python train.py --norm="rmsnorm" --init_std_up=0.0355 --train_tokens=179700000 --dataset="wikipedia_en"
Each number is 500 + 40 x the weight over its row's rms, rounded and kept within 0 to 999. Layers, rows and columns count from 0. Numbers have three digits each. The size before them is the row's rms in percent of the matrix's.

# up: layer 2 MLP up, 1536x256, rms 0.0836, rows 940-1039, columns 192-255
# down: layer 2 MLP down (transposed), 1536x256, rms 0.0713, rows 940-1039, columns 192-255
up940 105:503498474462464476442484531487435477481577516484473502416508488493484502506527577462479502464508533418503467509555483482534526527490469516505469532493468543505560493471551440518469526525468511
down940 107:496518478548504504489538523559507483567451468488494511478446487502509537526544440459562582587516592518468397563487542475465498547518488440554487525432531525488507495543558495488473497506499536
up941 101:552595512456505435463508493490529472491550561528461520512470439501483498430563507541480538482517484490478458526614488491524450532539484511555441466506424528470519464570453501502516494537460469
down941 101:394461501494529481551476527534524492583495489518434564533453505498437467460527511539482472542512500489435467520494517482484518536533486478509511516499457459585454508469456564458474549454520507
up942 101:478490441515513409545440520547566508502468414459572496526520522513536497479398539500476554481543476503505515526499470493457443439500515455537453489455446458406475516547546501520522564497497480
down942 101:504461486500565446493536506516486494523522481453547440501605486480516501441467518559463541469496504506505496534484524480492475534543518494555487441474525451508456461473479505517520542447462471
up943 104:475556550471546527524470546463474480551502474470447475551528578443590572458537460467475491483468479446569357457569492526476545559496515485493504538505547446548461543497481434460540477482480516
down943 103:558490523473524503482489511439483464551522482504535487527518438497463560529460439541497457467452477474533407424503541474516534469449559467502545429472531576479468491473483508511426516516489513
up944 105:508564510524472518504514464504474515464487565490500541506444472500503650493467464416506512483537558463504519496554524506536506508510503482495464547478471484557476460477462565426506426516442471
down944 104:515477523573508531484548483469468537488507491452481514581495375487513490457462482517503503491558462526460552512447521517405507481490525425539497450481449541452506431527456481516493505432514506
up945 095:550576491445499569472518539483566464538507491546576503469510504536540491530483571472459575454515514466522422496554538517471514438503532503466479555563497453463552472581457508491495503451543461
down945 096:525482512445471454471464510478503469500547531496454530556538526504479483534518546449394456478534440544462518514554495462438500566399510469520455460452514529513545562453463493491485509446500495
up946 108:473507503479495552541464572450524504463482518448547478498485457472592503496536501541492483534488525455508515484504526517471521513475511526558447556516558427469478510483533518481402478514467514
down946 110:423486491471484502501445508428472504529488446476506440518499502464545548476474498471505480533483496491497485523489466488489515527488525477492571451490545514500442524508552509477499531453488487
up947 106:488483463440502488521460478520389489572468495527552560492477517441517557454502504482467520342484530563483507425487481520477426459535488517497505498516482491527499487467552452500423484536527564
down947 107:438515510419469534476533498519483477616524546513541476492488562460515559578493486484475504475475488534424491490493605453444487526509552528538529467472515518576495422485547515539548536486595457
up948 095:474550525493514457493469530469541518514505451491529553450519511482472531471582481505537524448478495507511514466557481510587475496457482483478497487481479548497496440515496500471535503593491542
down948 098:495478430520507525524507449485484519491463502462447433562476561508500516470410376521575477476532553483493558493523587474489508463524484413503515516474537496553490447448500473520541439471429461
up949 095:477481496507517527577527488583521537447521509491498514543457587532445569565512514413471519475453416579533553561494489513541506520540472495517496503504500554506480509512472462455501483469528500
down949 093:502504480481467531441536516534371466565525503518557448448530461519561508469496509540502457489506575491453517477503519421490460521447522486519496581496520514422498480544527547507501452476543612
up950 100:450634523520451555514503534509513561510427476518517486448459504482524508516482493446513513497555472471541553516482464525549487516581504584450464499500504464534473476573530518441536456462517467
down950 095:480442533505480485452438561465512485539471494533465541477565455470475482514520484521529476529474481525547492512480532453452449564462518483483427441447502551508514547449483549504521479514520529
up951 093:571467492413518479471472484576484476454443498497524510538460554537536485498497555465391486444516477464509531502542491515444494519498484489561495484470516481465490559441486565490505526521465533
down951 098:553469569521484467560507509519493510476495515479502490544469485450497489439465441470508530493475527516478511558523482491559513421494573512535515492469563468553484478525558464454495533501508527
up952 100:417496424524574603524509584506446512495501507471509494540491551500499514425448585489579509463456509601495493477540557545472459519508537506522548601500481475563466460513481472495541536480491420
down952 106:536446543565511580517484477465491524575463461468561465495472576515467479540559509493447505519506515527453559546476531517466468447440454557546542448449513524459579503514543505462560565546500482
up953 099:484540504530522488489498592490511485474462519557515502502420460433464472471457497448470500400550468458471528493535526492466513465502531600500475528515462556532466528575469498532563514468454505
down953 107:611436471485443438476496458486485476485444603457549498529499487500508485390432513517543529450551524534436511455555499488528401465518458492478495486481531452495514598518518483521476500535531508
up954 088:520512481478417552480481520549460489426470473501559520524490503467489556547500516399455477454570429503498564524462526454628468543524494505490475475467544433472528528475508544482435450503485456
down954 084:485517479471463462505533417469486499531424533556506474519518469490506503476526505481490562496533459464486444478468530435504473533523454474515487538415477512493420541504448553499479481442511539
up955 104:568550419484558546606489443468512542457522507534469468544475463538590476492430546535487473499532503384518530453528488499581515490594472508522483600501433495461496472500526547477511530621474528
down955 103:457445477450472457563503426445509507539434462502511444499501475544552489454507575507488484491469547480539532457514570449468481459480513516503496526413501500493564445529532503469445443556449508
up956 099:541470444520499427486477583461497501500534492498473556526524459483452583480556440532503533447496493510517443430533479551605486532505543503496540499483441533533519468551465527460566466530468550
down956 101:485512497543542536539471486445509464586469520490522461519539549510511490492506507502534456534469528467498495405464571601505491457487521528491575502485506420514484500495508458504514465569488518
up957 086:446576514546508493532478567475536542511451447516519589440496543520512519557462592377435451470556494521499537469519527504489539467499542507572486566484459486525474536495474551592441516463481546
down957 089:445491476513497471474515431538535531527532522468492462533507407488485528454514472469527499499449528501489481474497499472507471536542464489478511500509572477558513542494490443455485510509570486
up958 100:499556492546555574447458536573526459486549512503562432567527591566509501510553532383547556466514534510466473534472487522496479557608535573484482496481525487547502497482470479519471450517448490
down958 099:548447579497473477494484362507496437516514557532533431453499509531459490538538527482491457539400485533477502571538492551527484516449532495478506554395563482493483501491442554523474483493502455
up959 097:422534486565546493532507530464458434511514526578526519526459527521531505480478566490508483498468448493499474482475447598522470501490483517494560515470517430438548527490465490445462474483600529
down959 100:448530493646467528416561493396551507527471473530540490478536526455381443529466528468549560565543421434526489589552530469505485534483558438441499452495466529502559504449421530495484516507551491
up960 096:479542472543455472489478492543490502516482526537453524457537534452524480504543508509517559453504557533548501471554503485494462493479561547585415490475494496531504540480459537396481464432503450
down960 096:476484461473515512509477505543480432561505508527383452553517518544477500515477502518561551507506528566485549475520481476528493563556512468493604502448542513475532485532553466560529406481462488
up961 087:526560426509454526442509502503442516437550471608460465507486479493481494609531513460582490469488520482502550498560527553513542486546496522524530501498465442481529492517402499474435479534581556
down961 092:505481539463488455535446433432517548454474534486485477574494522566482547477551495480496521495407460489481504533497477469480560482531492476520489472484515459479492505494475501469495455482520464
up962 102:501555465460538592473483553475500537455536462470447520486565504478544588540533462524508535435515485484465491484488540482525520417514423450524465487490457484455500531503563466528482530516499508
down962 100:494527539387514526441480492511413486522491473484518499538439517516533533478451497517531481487499473506478497507520540456556478556448525487470422587480512527479552542542479530512468477455385464
up963 089:397533456538426508539504482536398557470539474477491452487486516460478553499441563468418471471516462465513474445481527573524476513511446502463448512542531538494431500441552487489505518477538471
down963 095:503458574472486435520533457496521490486493492473501533472477487477458528505504546483505467530435529461416490496479520428480485506482511498523466533472544567566451529477488604533505451454502523
up964 099:483568420512563496510567487492530487489485515554492555524468541472497501511522566537499498504581454497552545546545573563584507511492505513434481494511573492454524478493518464489447523533538528
down964 104:505541545503561512509490461475509534498494484468478518504461495530477488604490488466555499515519443451522465447481576541475468412500538552561465560497560491437518530518471507517485550502554519
up965 103:478566448454476469552567513570483490450551473483507535457540455529486533482458461437464420517499496522480474526511496517543525477541524552538433573463485491532511415564519469479494511498528450
down965 101:557504483580418485401539524476490440521580523472618495519535524459571517505522495501478504487499566514477492527479523511590531467504488509496460482428555461495552541462498465556552513492491489
up966 096:478465446536568484492487432448497518503539428541584487528527520493512476520458469526509540522466446467594510423574468491549484519517434513497426543461507443489517427531427487526473460462543472
down966 094:514433503444487507474508470511510526518472482428459532554568525518511480554543522496467480504502477535443488506510449426530591525490541495448490492485518519568555511475448462554468492479478467
up967 096:596502502558470446508510456503508494518514547542509549519478503492513538460542483489526576483474467446519502522493475489580516545503504449494491527548505421516560539482471472584476508488485515
down967 096:516525566561456537540506502486452458505515501481532459551517462429494569476493456604549497549489568525524499462430509514484443503506556468533557483466519527501533468533535473487556489467449533
up968 099:459562492486475470468500570471470437436535388531480561444438480472513557557540479445517525506445470508504475448504517508449539508532516512515478520534538539517537476527534588517550517443486479
down968 094:608511466583543600450471552487405552441485486548551519539508446450556467525488397488470467507474530458534528481522550524512526485536479503476517454560546491472497552571510517510516531508467542
up969 094:566484470461569428467517479517503507445497532469517502435564538467536559509516442498512490409459482484512476462518547542488449497562474494569506517521552505536523541540491451478536499579526425
down969 095:535499551471447499481510512559500504539453513452530526527512525526521524485467515537576485455475554507540444526504453484567472505484489473460465512493522432528485515567452519564446500430492524
up970 095:517510500518480469511482527497478553526565450542502542457449514501481454485491512500412512436476508503556488519477528498482523501496505496565472562506538500446540442580573503475508509574499544
down970 094:525530507494519485468438495493492581501470474484496498445426540502530539550484466498455474466549556476459503532601476523477483564416514514441479523421513496512522515471558539571420443571571507
up971 094:502466541488495510486465511440480528489566485502537492445577520518492531497513552460550553500514566513521451436521475547470449545620474553553459524564478488418581574513453575531582519487502515
down971 101:477473551486425455510518508435467517411439508457481523537540477544515531505477495480541466517564606535469499492517509453501530470477447464469466544511502500537517650474472448490493509524476453
up972 094:481526472495520512589477598450449476499433505486460462452475505596469550551542527445464504487481475485522412566475464552542540533519510468478538529481474535499532562528486465490522480449448445
down972 095:519523465451484516457452502433517536528479501414483471496538553527496512532523491460478471551591560491497471527535549466511524517519434419450537522491488470523536533482450541546442523479474517
up973 099:451519504516513537526511567467461514525519483504479496553511486530471542485555522485469502528566505469485455424539464515565522475480475524550446491507472526483480482558418474458439483528482522
down973 099:497507500462540391505444482554537481461444478493563480546493515539534459461505503499545426461483566473496503505546495524499519455554571488514416434531483495552474581516490478529487459479447465
up974 107:529506460484489457487489498570503454462441434525478597516532521584522564550494508483492545469511516560503489519481461574466530501534481540508419502499520486472535501496483444512506506454459600
down974 108:505477592486458564471433426514422459568486548501519483566476546524448535496482463539486560546445550518489486467491528523452503514519390458485479445464479537511510459519442523462519484435481552
up975 103:488525542486490454500510475459456420428526495546536475454465523490566491501518462514519504470438431518525434500554427539461489522511502483542504494495469498560521520573528419474528458598447452
down975 108:530488525557544507463525582509543432508504491451561412461576561478511492525489487541532496530573548504555544480523481461491471505552554484497487534446454518492513527456488481474516561452506516
up976 099:524440498450529412568492501499523459436536540580480528444514494564494560475547469488583452473404517557497486498567527524523476530614587571504553588512451486472576483550466539495493428525536447
down976 099:522523520488515511499447479496479420440492503490472498462495468542489570553532519501562556490488522504514532580555556548562472542588507512528541493510506441486519467525467555497522501466446427
up977 095:515486514537461492449484486483486483430455460553512550551486603586555526494470540477451512436461513531491511509483465494474502491570451530519481485482439532484500550511508487541501459575530476
down977 095:517521525543492513465484465553510536495548498493504465509491473434461455519470473497508539526520464480509545437447565480506543510474460423465509443476515512480541582492518528512483468551516520
up978 105:448475495457510477476471569480588546496492489434544626502507537458529501385500546507472530447505510561555424463546458482425477532533495561553519490539493443481496461540492489454480525474410465
down978 103:512403492553559540409441491581533537468482575433491518522530517424532489496455422487509490462505484511468530433528545542515513405514463432447517510514523523502500504499475562467487557486447490
up979 099:439513449499558445459515494516485562492547534545442500556450535524469582525552532570510465520515435557517508463480558545476377513509494457515558439502454491451538575516516533427447425486594513
down979 099:485456514534454482538500441436510525525476493454506497531483454478451548487471501459524557586564520490470479520450554450501487526514483469446545554546514510493507602547512515463427500525463518
up980 121:549504542511466482563520477519512571464501548448483519498534528532524504490503507525501478433465438489483468505546491516485464587549512466498553500474521513435558532504474600492552448536493474
down980 115:543522519506449461546503469496470492471512482483482526425502516521537466488506523488495476399473528527492537512479478483556526603607548438466560551493449506448475462493529525518553502535507468
up981 097:489506494512550490515510515478526442455494424492534528467543477528489478523427481521436505485545588523512447443530532518556473469532526521473476474487464499494449509575475473493535512502522437
down981 093:535477514458443461477469491458520512518519592478495436552501477526432539457501456497556411493530565470432484495469587439488556538520481537416477534456522532505498538462470450453487498467483552
up982 050:448560438538519509467480511536421525493467506502538560489480537512556532520509532442504499489500470459555522488533469558549468510493489532549495594497468455506449452524514509451492449479446514
down982 028:466480533501442487485461562488530510519481491539450515522582493456585426518539499439504483477493427516535462500513490470498491487493447547520475497503534520426545549514533544532436510566456568
up983 099:504459397457499549531500512577525494466515466548591566468546443463527497522517481545496506487485483539479525510524492524489506483537440460518495573570486509552498533456447518415509425489450528
down983 099:557458577446500429508515469511464512493483519519510463488457526533559547455533523496541524481519557517485436512483453506481539543578492561518450545489467472509517528552510536580494454498536505
up984 108:545498530537464473480533514554498546567455526432491543500515465503571553490544571472519537484491435521525504536559450513539455510481478484587431567493544542425556494504516530487463526552514485
down984 108:516484530497482562514459506452557577518524536386493474500528540509536432544536538429480505504499443490474539539505424521525482536545427470498469579463468515501465475484510450517509591492498483
up985 094:545603399451541504455526500500453506422431487477537522460489474482506559459522522497446522400477447517539518498506527511450432525494491514550526488483471527503519547435546556504504498509533493
down985 102:546553486483519552489479458534507413519523511466506423471456486505518467456550567561430497485464535514521557497472585459523511510484478485537541524412427417409458530446437458519521576503469497
up986 060:501562461526426515454467526528503509495449456474504562537510485516530570481454568439507488403513439506550412534548485478574445496506535490554443575491490454504479458515466549522478427491491479
down986 043:485444571448512452573482468558483477418608487537526543514546552558477538439484595533501553419543507537454487551446449525496526572508506540516512462505514559436562495535554498493541515474507533
up987 086:522596539433454525487511452463458456473463467489484479523507517533505574434492527456469503485501461435458526432520452504508517455496475537446505457590426399588453485448543405489558456507511469
down987 094:497438476533497538445516532451477516503497472457484449440502489481475458579510492509531531506466514508540539484536523507516496514510476509569495463517517556484486494540451590498479604543504529
up988 091:520551513503453561558527577538476506549471442472529480560500498476504615518540490420536503489492471510546461473502441474506539521477493555485506538518514458501515483476570506505480525553466428
down988 089:464417506477428461430536467493479483543481541517499455507600457558550467458491500549457488491495528476493527519487520491467582458499517485538483484483519556537525567561461471469496479517546542
up989 102:454526493529501446501487522529506575502554482517502491523497495466485524451541561483537410494515457501545414448555466591516450474517508488504533526492487450509429458505525545487511511495498446
down989 103:459505524550496488521524459551487511546551457426477414499516508501460524429500576502506496509489547497500507479551480501441544564431513486530526468488514519527447543425414497501505540488470460
up990 095:526521517526499499508419500540503475451455496550548505435478522550576568471541520470504494501448503522472426573474493516464456511560506500459537501500480507496468488517526520481508433547585544
down990 093:394494480528436431446515485531544473457496459423521421535567532569449505457516430440478485574548516513444513547537500502500438513484466489501468479486459524540490531492497556545479510525449413
up991 115:507484417473452505544487522501552534513466507458594441523563463525504501492450479515499519500505563513450540461535516574483403468447512470471461483528432495508549469541511534537494447455460547
down991 112:471563477499522526517502480498531515445484547551490472535533514568440534531463434568491519487448500533422530464451482581474509497494501461509508516489402495511513477545441509515544486507435459
up992 124:475528433508454544507504389493458559503552583544549487506464455551506544498513499489508493487515504457521503518498484540549511552534451501478487490512535497490517453526498461506557453576474454
down992 124:515478448477462471428460440533564500517519525545518471528479546498505496440466470475502481541530546546494503501444427499528494491540489440439524494426538449530536512550501477488498498439510457
up993 109:423461480500483520474454493470557586517494498460515523527520566484509482448503506512537527461503499420511420506552446525538460503507443516501479515504484439598488504502548528454487511525524465
down993 104:515526547562451401496544569493524541524562455491542526451478562434458453508498536553544559543514545518520457497525565471520468485476505518416487496505553464521562496516513469534534398507497487
up994 105:552469466508487465537480549483495486561539489505459499482441491575528498513495600450519457460447489490487417455481541551482463475578477518522480546491536440505446449469451412418420556508571506
down994 103:540544473512437534475484455471471453494531568539485428518432556541457486431451503469517498530508465428528437505541473514448488524494535580427541481462524525557570475464461527553409484590496467
up995 089:485522480478436552478506540507499526530491462441485562493503480572610517513502547436487525454506533467497590438502429607511480531465447507476527488500461490456405482490471573462560509496533506
down995 086:509496519549478478535476481434477475519517463497546487465514482512451512525431526528589449534538451566488508424463541507455512422481500492554498515424482448464492458563504523444499493507531496
up996 104:577476487490558532565477525523531581493533480462497530458470457521522488469482507490500459430565518520463522509539485543623441529546502524502532468480522500509411499469578492517465476503467481
down996 098:435493497468509530485519479447513490612522524479529453587550423510524558504499543525498496485475505474547494428447568482465467495548482483474569428427575453603514512526535503499447467548456544
up997 099:412523473553428443482543508539528587522494460539530483493493453473512465498438495475456526509476488449490481554517509499452453542490526495574507525524522460489452515482460558473564489499511469
down997 099:543451386509435460468538546427490444523512508558461552445484524473487547491573513535523499462520477568509523498443533488491454462455493523534616487468513442510498528536532526538515512547561474
up998 102:508461459513521426489527467517487506472465433558475552506483470536535424443471454529467503454423415487585496485578519565570459475497507490572472443527461551515498559553482468513520525614566539
down998 103:489514469522513461486482497457496590555537500501513488558496546544406510505528504479474458513541519518501540504464568428496496541480554462452467507451499492498564487465477495543488549517524547
up999 103:436471486498461503474626501447503553453485486479566455477573569489509536458466543478444432487433493515481569551481558529497513493505564477455393498479604422509430533482540485462523508517458499
down999 100:467470585426549513538504539463517474447372470554476482553473535544490448487494425484517491550501514465530506532461451495489455472535429541492415453482513489525457484524532441451462484460459535
up1000 088:480609496517524474516506519500407537527492437525592495555470497445508515536537480451475546463449494517532488501551501461487440462502581537603483480492544475506556488487467547527434471525549471
down1000 089:529440564538498465490545495447545497517471538497494511514435482471529468548535452502494523509513532433520520475501501468507490518461412485458449537570444486489472563486486540455515470535538550
up1001 106:456525463517568519528477412548479513404525488484435593467547573525559577462532491466468553507451450460552516521536477481452504462535536594475562508459510480547478484532534567469495500537476440
down1001 109:458476500529455422522502506455432554519561400554506458530501509486536557510492478564505543501455607548552469506467463473506548493538465468513501489493466479473525455516574527460521429496495468
up1002 101:456489514487504524539500466537478451509545503541437517482486559512503517408518520484490486516520491475462526531497520536503508450555510491528453565512477524599487410441410446428451528472515413
down1002 098:522510513488494453439482488517491494519399519505509569497446407464504433467506366581448525543552480481471496497447585435454460504476454545556520585494512500457553525555454548533450506558476516
up1003 091:453535473476385463498526424489485490461479444431448480531477451455435503474516557499449560517509452510489532545506481497578457499474498469498528446474528514559461446471520535457548539518475493
down1003 093:533526455526519534492526522525527517538486463514452436431584602497551478490500469476611528543484509467500481554555507521440479514498527512453503601529584441536572497532505455496541390480534521
up1004 090:465547498511456512475381528482505466544529433506539548423571489505488575515471404470487491524536456519467470477464501623460553498520407508515504508535518467475479464472546484449545533522482472
down1004 096:446471538585510536477617436510500466501405458480539490517466493475530532557489539510460503529447491485457525528583538532521518509501509438518445499544503549571441526463384487560482580485490523
up1005 091:569557481423488471572485524499580490486440483518480511496540458567487615469482572426476494492504502454489461543501458501558521540510515451514438464537464507507473543529478506487490481482502559
down1005 094:502491498472518450488511436537457576563421487511565523534481538456536482446472496516518434575483577527499399504536542465493495499474487453550515475440482487516458494451491483471421503486509516
up1006 097:489504510475502490520495489508514574465459473545526471549460472516462490526544443501481540517511433575525431453487483492510525511464530501498489551513512503495542535547482555447450531475524568
down1006 094:568560538452457485525480487497463495539430484558454538540526539486621542525433421472525493516551588455525518463505553535447501504458501510543485489589458539494539563485491508505505555523538557
up1007 104:523505446527491426515493517562481498419476450499459521545594511540497534526554459452497529483513502536495535578492551518453461430478480597517416488473495519555522445537496505546544517412567530
down1007 106:525495491427515468514416488452535413544548513524458573540473527576546582547489519572497552517416509535519534551542554513574572511497482501538466455445507517520433493486509542539473514508430478
up1008 098:447541480542419441539445568566486438544502416564514599503520473499514528519495514431504449441479472424536508463587437505495530482506438529469508447461485482506428500496499494428582484514485443
down1008 099:462539493587505549498540494549462460510494462487496523549482537457444462506517421444502473487577444497537495527549490484459482444445523508444499538474486533465521497494519474459522455506512472
up1009 094:473482448508505495454480489564549570480539486567589491546490516503588563439508594511513488422494512549506469500587487475459451473512510516531421520478494424528501511536473503468449459534479537
down1009 097:488439471521531475483475502528544462544511583426474545491483479453523515419397468462491531483480537457523486527539498499386469489491493483472540469443568438492437491450445469456443473458544557
up1010 112:504553521507495466483472483453529506522620500517563516594511478446497515487540545501485464439534469468479468465524531521513456466482454478570484528524538480507495482476540529536545559580550502
down1010 115:478468566455421484541498481425488539478505478491520424498499486509517568462433493510531544494527499517540441498519547579497457518457613505512506564548556493552457523470483473499436476464473521
up1011 097:553500497465489454465479479447502506506479491501466520491477540493516557459501581453496434482447481434490486524535500550501520520460597488542504481542411522549407461478547414532471492527537433
down1011 099:485496409498431508456470539490466472553533535496531561465487512412509549561522572488535477443537561551408498506532476512450476470481500450527530526507509543508476511509508500452429542490479495
up1012 113:391504499485540586457400585539525495524490506503539546502512469473566522478506518464508476414480435471530437483590501498472441470479455527459504531547482525435481569443513480377504521425551547
down1012 107:467477496500531475475459491475580488499474420529493442510476445463471529537511531569509556515492467475521454489513514470549520490545484519476495502483442412491531543471468506494451509481466618
up1013 114:557478464442449498503476486591578516544453521552526464496485512510561525446495465531519476435472481509482447541485423544490546540515452503475545489519455466478573483533515509461495470479444507
down1013 108:465515452536502554563426526584468498500549477525477428457540497444502470490518433534504523406497509522621541526463478503449506525490524480530504486516457521422484466487434493529497550518473562
up1014 099:454486515437506566485474499552575467551437450460513506454607564524523524518437572422528531479499468532467536475478505554452429471536521471514488514539466482435444528500435508486484541487513486
down1014 098:502488563436467466404490533499513489433501491531564514535429486496469484487510482502435429498525488486467480488500573511484500472462544533512476460513524536521476525511476526528490465483455503
up1015 079:473526481423504539509531500455474538489549450517484483488553512525606652457436469474486514507436422459551499501487462546465545510494561488477527501510465416518486501574602534476547474520515469
down1015 076:563523489515492457534474540435526511468537469447522579489523498457488536431472508523523418474554446471533452534475535463502532450481528517478492460522534480511442541473531522524492545549432547
up1016 100:452494419440535458432512538480469563479490394434465508525465495510511602531484518414462461545456466448497436486542474505505462487526498519491479509556490551491577561525537463500554505455530500
down1016 096:504573482566514510486483491527533477564476518517484456532520470468548482573492476508552476521566511422504524439493486439484493533476486475455549521388512463524546554524524520449431465508453530
up1017 101:489526452535425532468521487495422618494546540511474449506450504534465598541474591473526484458442515416514439528490496597505442472439596552514419600533453471527415506512516498509522517469511496
down1017 102:455509553520506426567458476478454523523491467474644493495442501537436579528574512445480471502562553521463452559501514513478445496475479469467521514509519452544554478471531478504490491426483439
up1018 112:546478514469499425550549506495540520530480493503487498448465429481510504371573457454483473507445542505516493469509466554506511533563562466539449499502513510553450480564524532542470532478463461
down1018 111:496472482396509541465515503525468530528488480403508502437414450512518474486477503492498520559538546482486560436490518505462503508535503442447530468482532451527490510585458503560485587509499519
up1019 085:517488460535484556535534495528491591464541408557474545484485553481519576476483549403495498551530486448505486572460425502527561507491576496495455518542508514549515594495475521501512549518489424
down1019 093:526532475439492469481503498445486462521516544500458490487532505454517481508509527517489495503488489546497567506504509468522482471493436471529537517459478379474454504478495450520459457535494502
up1020 095:431540495501436498502505497484514550413487434503491541509505599519447528483491474413512473454559491451516489511517518464480497527448539508497555510486488503512542422482492521497543435522501514
down1020 093:560492463600492501548519518457482559526538458454480504512487469523474428476508491533530453425441538490394482432454583544518515499517374503435482517443533485480499521501513545517483571533486470
up1021 107:473507510466454529519513512540428476485516451551529497435485546560493612450516555405536439484449505484522467515499464528543527544566485484477531542529527510519485494495521555493459420603466471
down1021 105:388517478480446437510506527449416528456579474568551447480522546509449497457529520440524429512460495516577487534480487519550517577426498474487508469487541529443510490451440546488486473467445458
up1022 094:513579529406442519503418528508513493481472495518515476555498585550507515439463514436536397431468449471522506548438452568470508508501492475477547557574444460546564479489518520511503498494462510
down1022 095:506500537436496490542544389571488495458501464509467577458397483538524456509415451483506498534493492536511482519491492525434457515509415460509524428506488487520501538557489527497411551492507540
up1023 097:519478506478508523526472485503515565426408520445441541478552494589519516517542558519477486483579420469471477547500515492471473477487467487520442515508524455482480476502513531446552551527444410
down1023 100:454507481471492495480482486509597519495463510488507531497453547520466518443510615430520473511484494573493487509608420495450461495490546476509547498472489428609494480465483533496467511467515474
up1024 102:460441458448533534544478515456502484533585476531513495484532498539525560459478509437498474500489531451457491514518525524562546444451510535516455503479472508540489456473478483484547493548509473
down1024 102:589478485506554451480423515532482510504506521395408470520462479502531521452451470461505485432477433512511504475435566530532532503557476406468480461583544437473500469541484455452568492457539524
up1025 107:451528455514502461552476585566460485482450479466557567489537555535494570461447558489539495494516407543430526499495494567479535510497417464525519456519513459508442535521474516500539487471527453
down1025 105:508512554519463474435477520441516446497489450443466523532523564465491532495469512503518503543437423530471485516491607549499502551423525407528484423511480524503544487428480571582490486549543505
up1026 087:395482526513467514472489525495491522501542558480511526524548425480505534443499518497425491452511489512475453419590534489445490504567490465582540483498536452497474535534477523500469440468479494
down1026 093:502565522542488474545506541478523495507496426433466506515536334448514509506447577473573518508495521511499486506522523489432511453502472520550497508557519452508490678451439484431452528440522548
up1027 092:485517502410546519456489498548588501534512581487497484428532492491509526588467454460454478482535531499476545511582520497528501506533498506482495462542464502529525526419540504480471542487384453
down1027 097:502454522435435480517564488523528571548531481494560493535444516535470552449498457508529469490494575496525453502521505453524530554480456498490444500476472453510471468478477493473495492467479504
up1028 099:518480506511441474469508462483533482470447566569436576453470517468518546456521473503492466414547467519514474506479481573518537531525590483473429453522438532511437542521506554484475487453480461
down1028 098:485498538561570479444502435549539572514468471489531509538551473611454453531555486457520507548485512475495482480444520376441490443440434479543518535518448506532475534535475466481453516580522496
up1029 105:536557494471519523531525519493504584554485490508537533498470529553535515518493555465543584479505483502467471513520490565517481515546451566592464508587504517470501485511523513486518463507450520
down1029 107:539508561517478514474545525511481526516542417494493486488420516470508461589492439513505443461451566508521504475508510451489482515467465511496494484527477446549503515488445451493402496512508489
up1030 119:509569414538512485540499451555516494531458491540465482502544436487534473533488483457521549444497451439563534477538481505591523512561489524523507502508505491495560415554511509460453473552453537
down1030 115:505523431495487452539551511587500410523447488517533464511525499443500486474531474541517541530480503478525526510477544453546493448506513485499509533433486490501540405510485485478461432448481486
up1031 103:471573469535533519556587536482418541544513475552500561426530557506490585451527584484552490482467439553536526486490502476442549480578499528498507494532498380576489477470557469482550444511517478
down1031 106:502510478524494522442564504535477479545443418552492609451482563468489557475537523424584600562484425527526563552523536476497460504456491522514520554500486519539531516449439540550517488609513545
up1032 095:498464432513514497492458434477516565427490493414495472418474509439520472508536509497487515477487595550482433584542492512494471480518505449483527438503516508518463481482512449460438452510451530
down1032 095:508539513525507514551557524501542455537495506576484448530487520511494498513525505519563548498514565406542511480525430436539472503483558533423499492485526504521558550500545445471523456613422511
up1033 109:483496474553418553534518562571440549432509419583496448489498463512535478546498500441549467501552576486480453484522494563516427465522478540454492580492478499519472466528525485532507484543564511
down1033 106:424508570493493569552465412550540430491441498437483580464488549575455546507447515494480462542488535574445511482508504446546504515512435500554471524473536504557489534441496550554529511496458445
up1034 092:408583524457474512515510458589498545438555505548489527538450523484536462493530513462475420476512474488528468545485531568461414535491455530529572468543499483472551562464512464515409450583508535
down1034 097:508459514526431428522541517449539434561441476439518510522456421452470511521550503470527559551503509472503432546502523496551517503564487503481509502556496509555519583559472405484416527492515524
up1035 101:489505531485428441502554531451446532453522503556476513503462510495472589522465511460504552477453561491557412488561525537413525550524507546505434471422484489491520493509492459448523462486496512
down1035 101:526568494559453425447546540516548503540576444471511516545505538493515546494545507507476533552449459534485578465541540503502507517536471513479518520446549505429454572465541431558560494579527495
up1036 113:525552540489536453608518538565494528524478471536517580473496493473483533463508567430477474440456451568528520519501501510585488458506489550502525469494459517510407545510459421483487494481503496
down1036 113:476459523449513492502521573493527558569475543514532529483491563431492513496425548501566449531464473515533566546463564494589448476483512510482542461515487499471441549434379487515481585497533470
up1037 109:500495440500546435493469502569495560483430536543542518532538557515591492490425502435484458486459461490494496510516504532470458534516494484522524538511508512500580522526501488492533531503550535
down1037 106:497490553465438501444513531550527487512485545488526560560500523516502486495463499469471505521485522500509536477510492539454479552446504454464521529606492470513542497501430401507481494458509529
up1038 097:443500493496489469442537508591558501406526527543468448539460514533522540495552513467513510448542514546429393450538459553409533517465447573519564468557490472455442493510493473463495441398487468
down1038 098:509507461567474521497527498532413541520511464483496542435553467415484530505512544497569500514506488450478510459515534541514519480551518496464539479575436583498433534423473474556463576553547512
up1039 093:491533492510497550480509479514461494505514483441538562379465443455544501481509477478496478461511423552459479471545435534489521542520491534478536478462523483532453518550596479505462476541539557
down1039 092:468491502510506419522464528395557420491530544457489478507492530566475501473522532469492518478492568439449538547470476487554507521522472438434473466484452458520467523432493479522403517498579460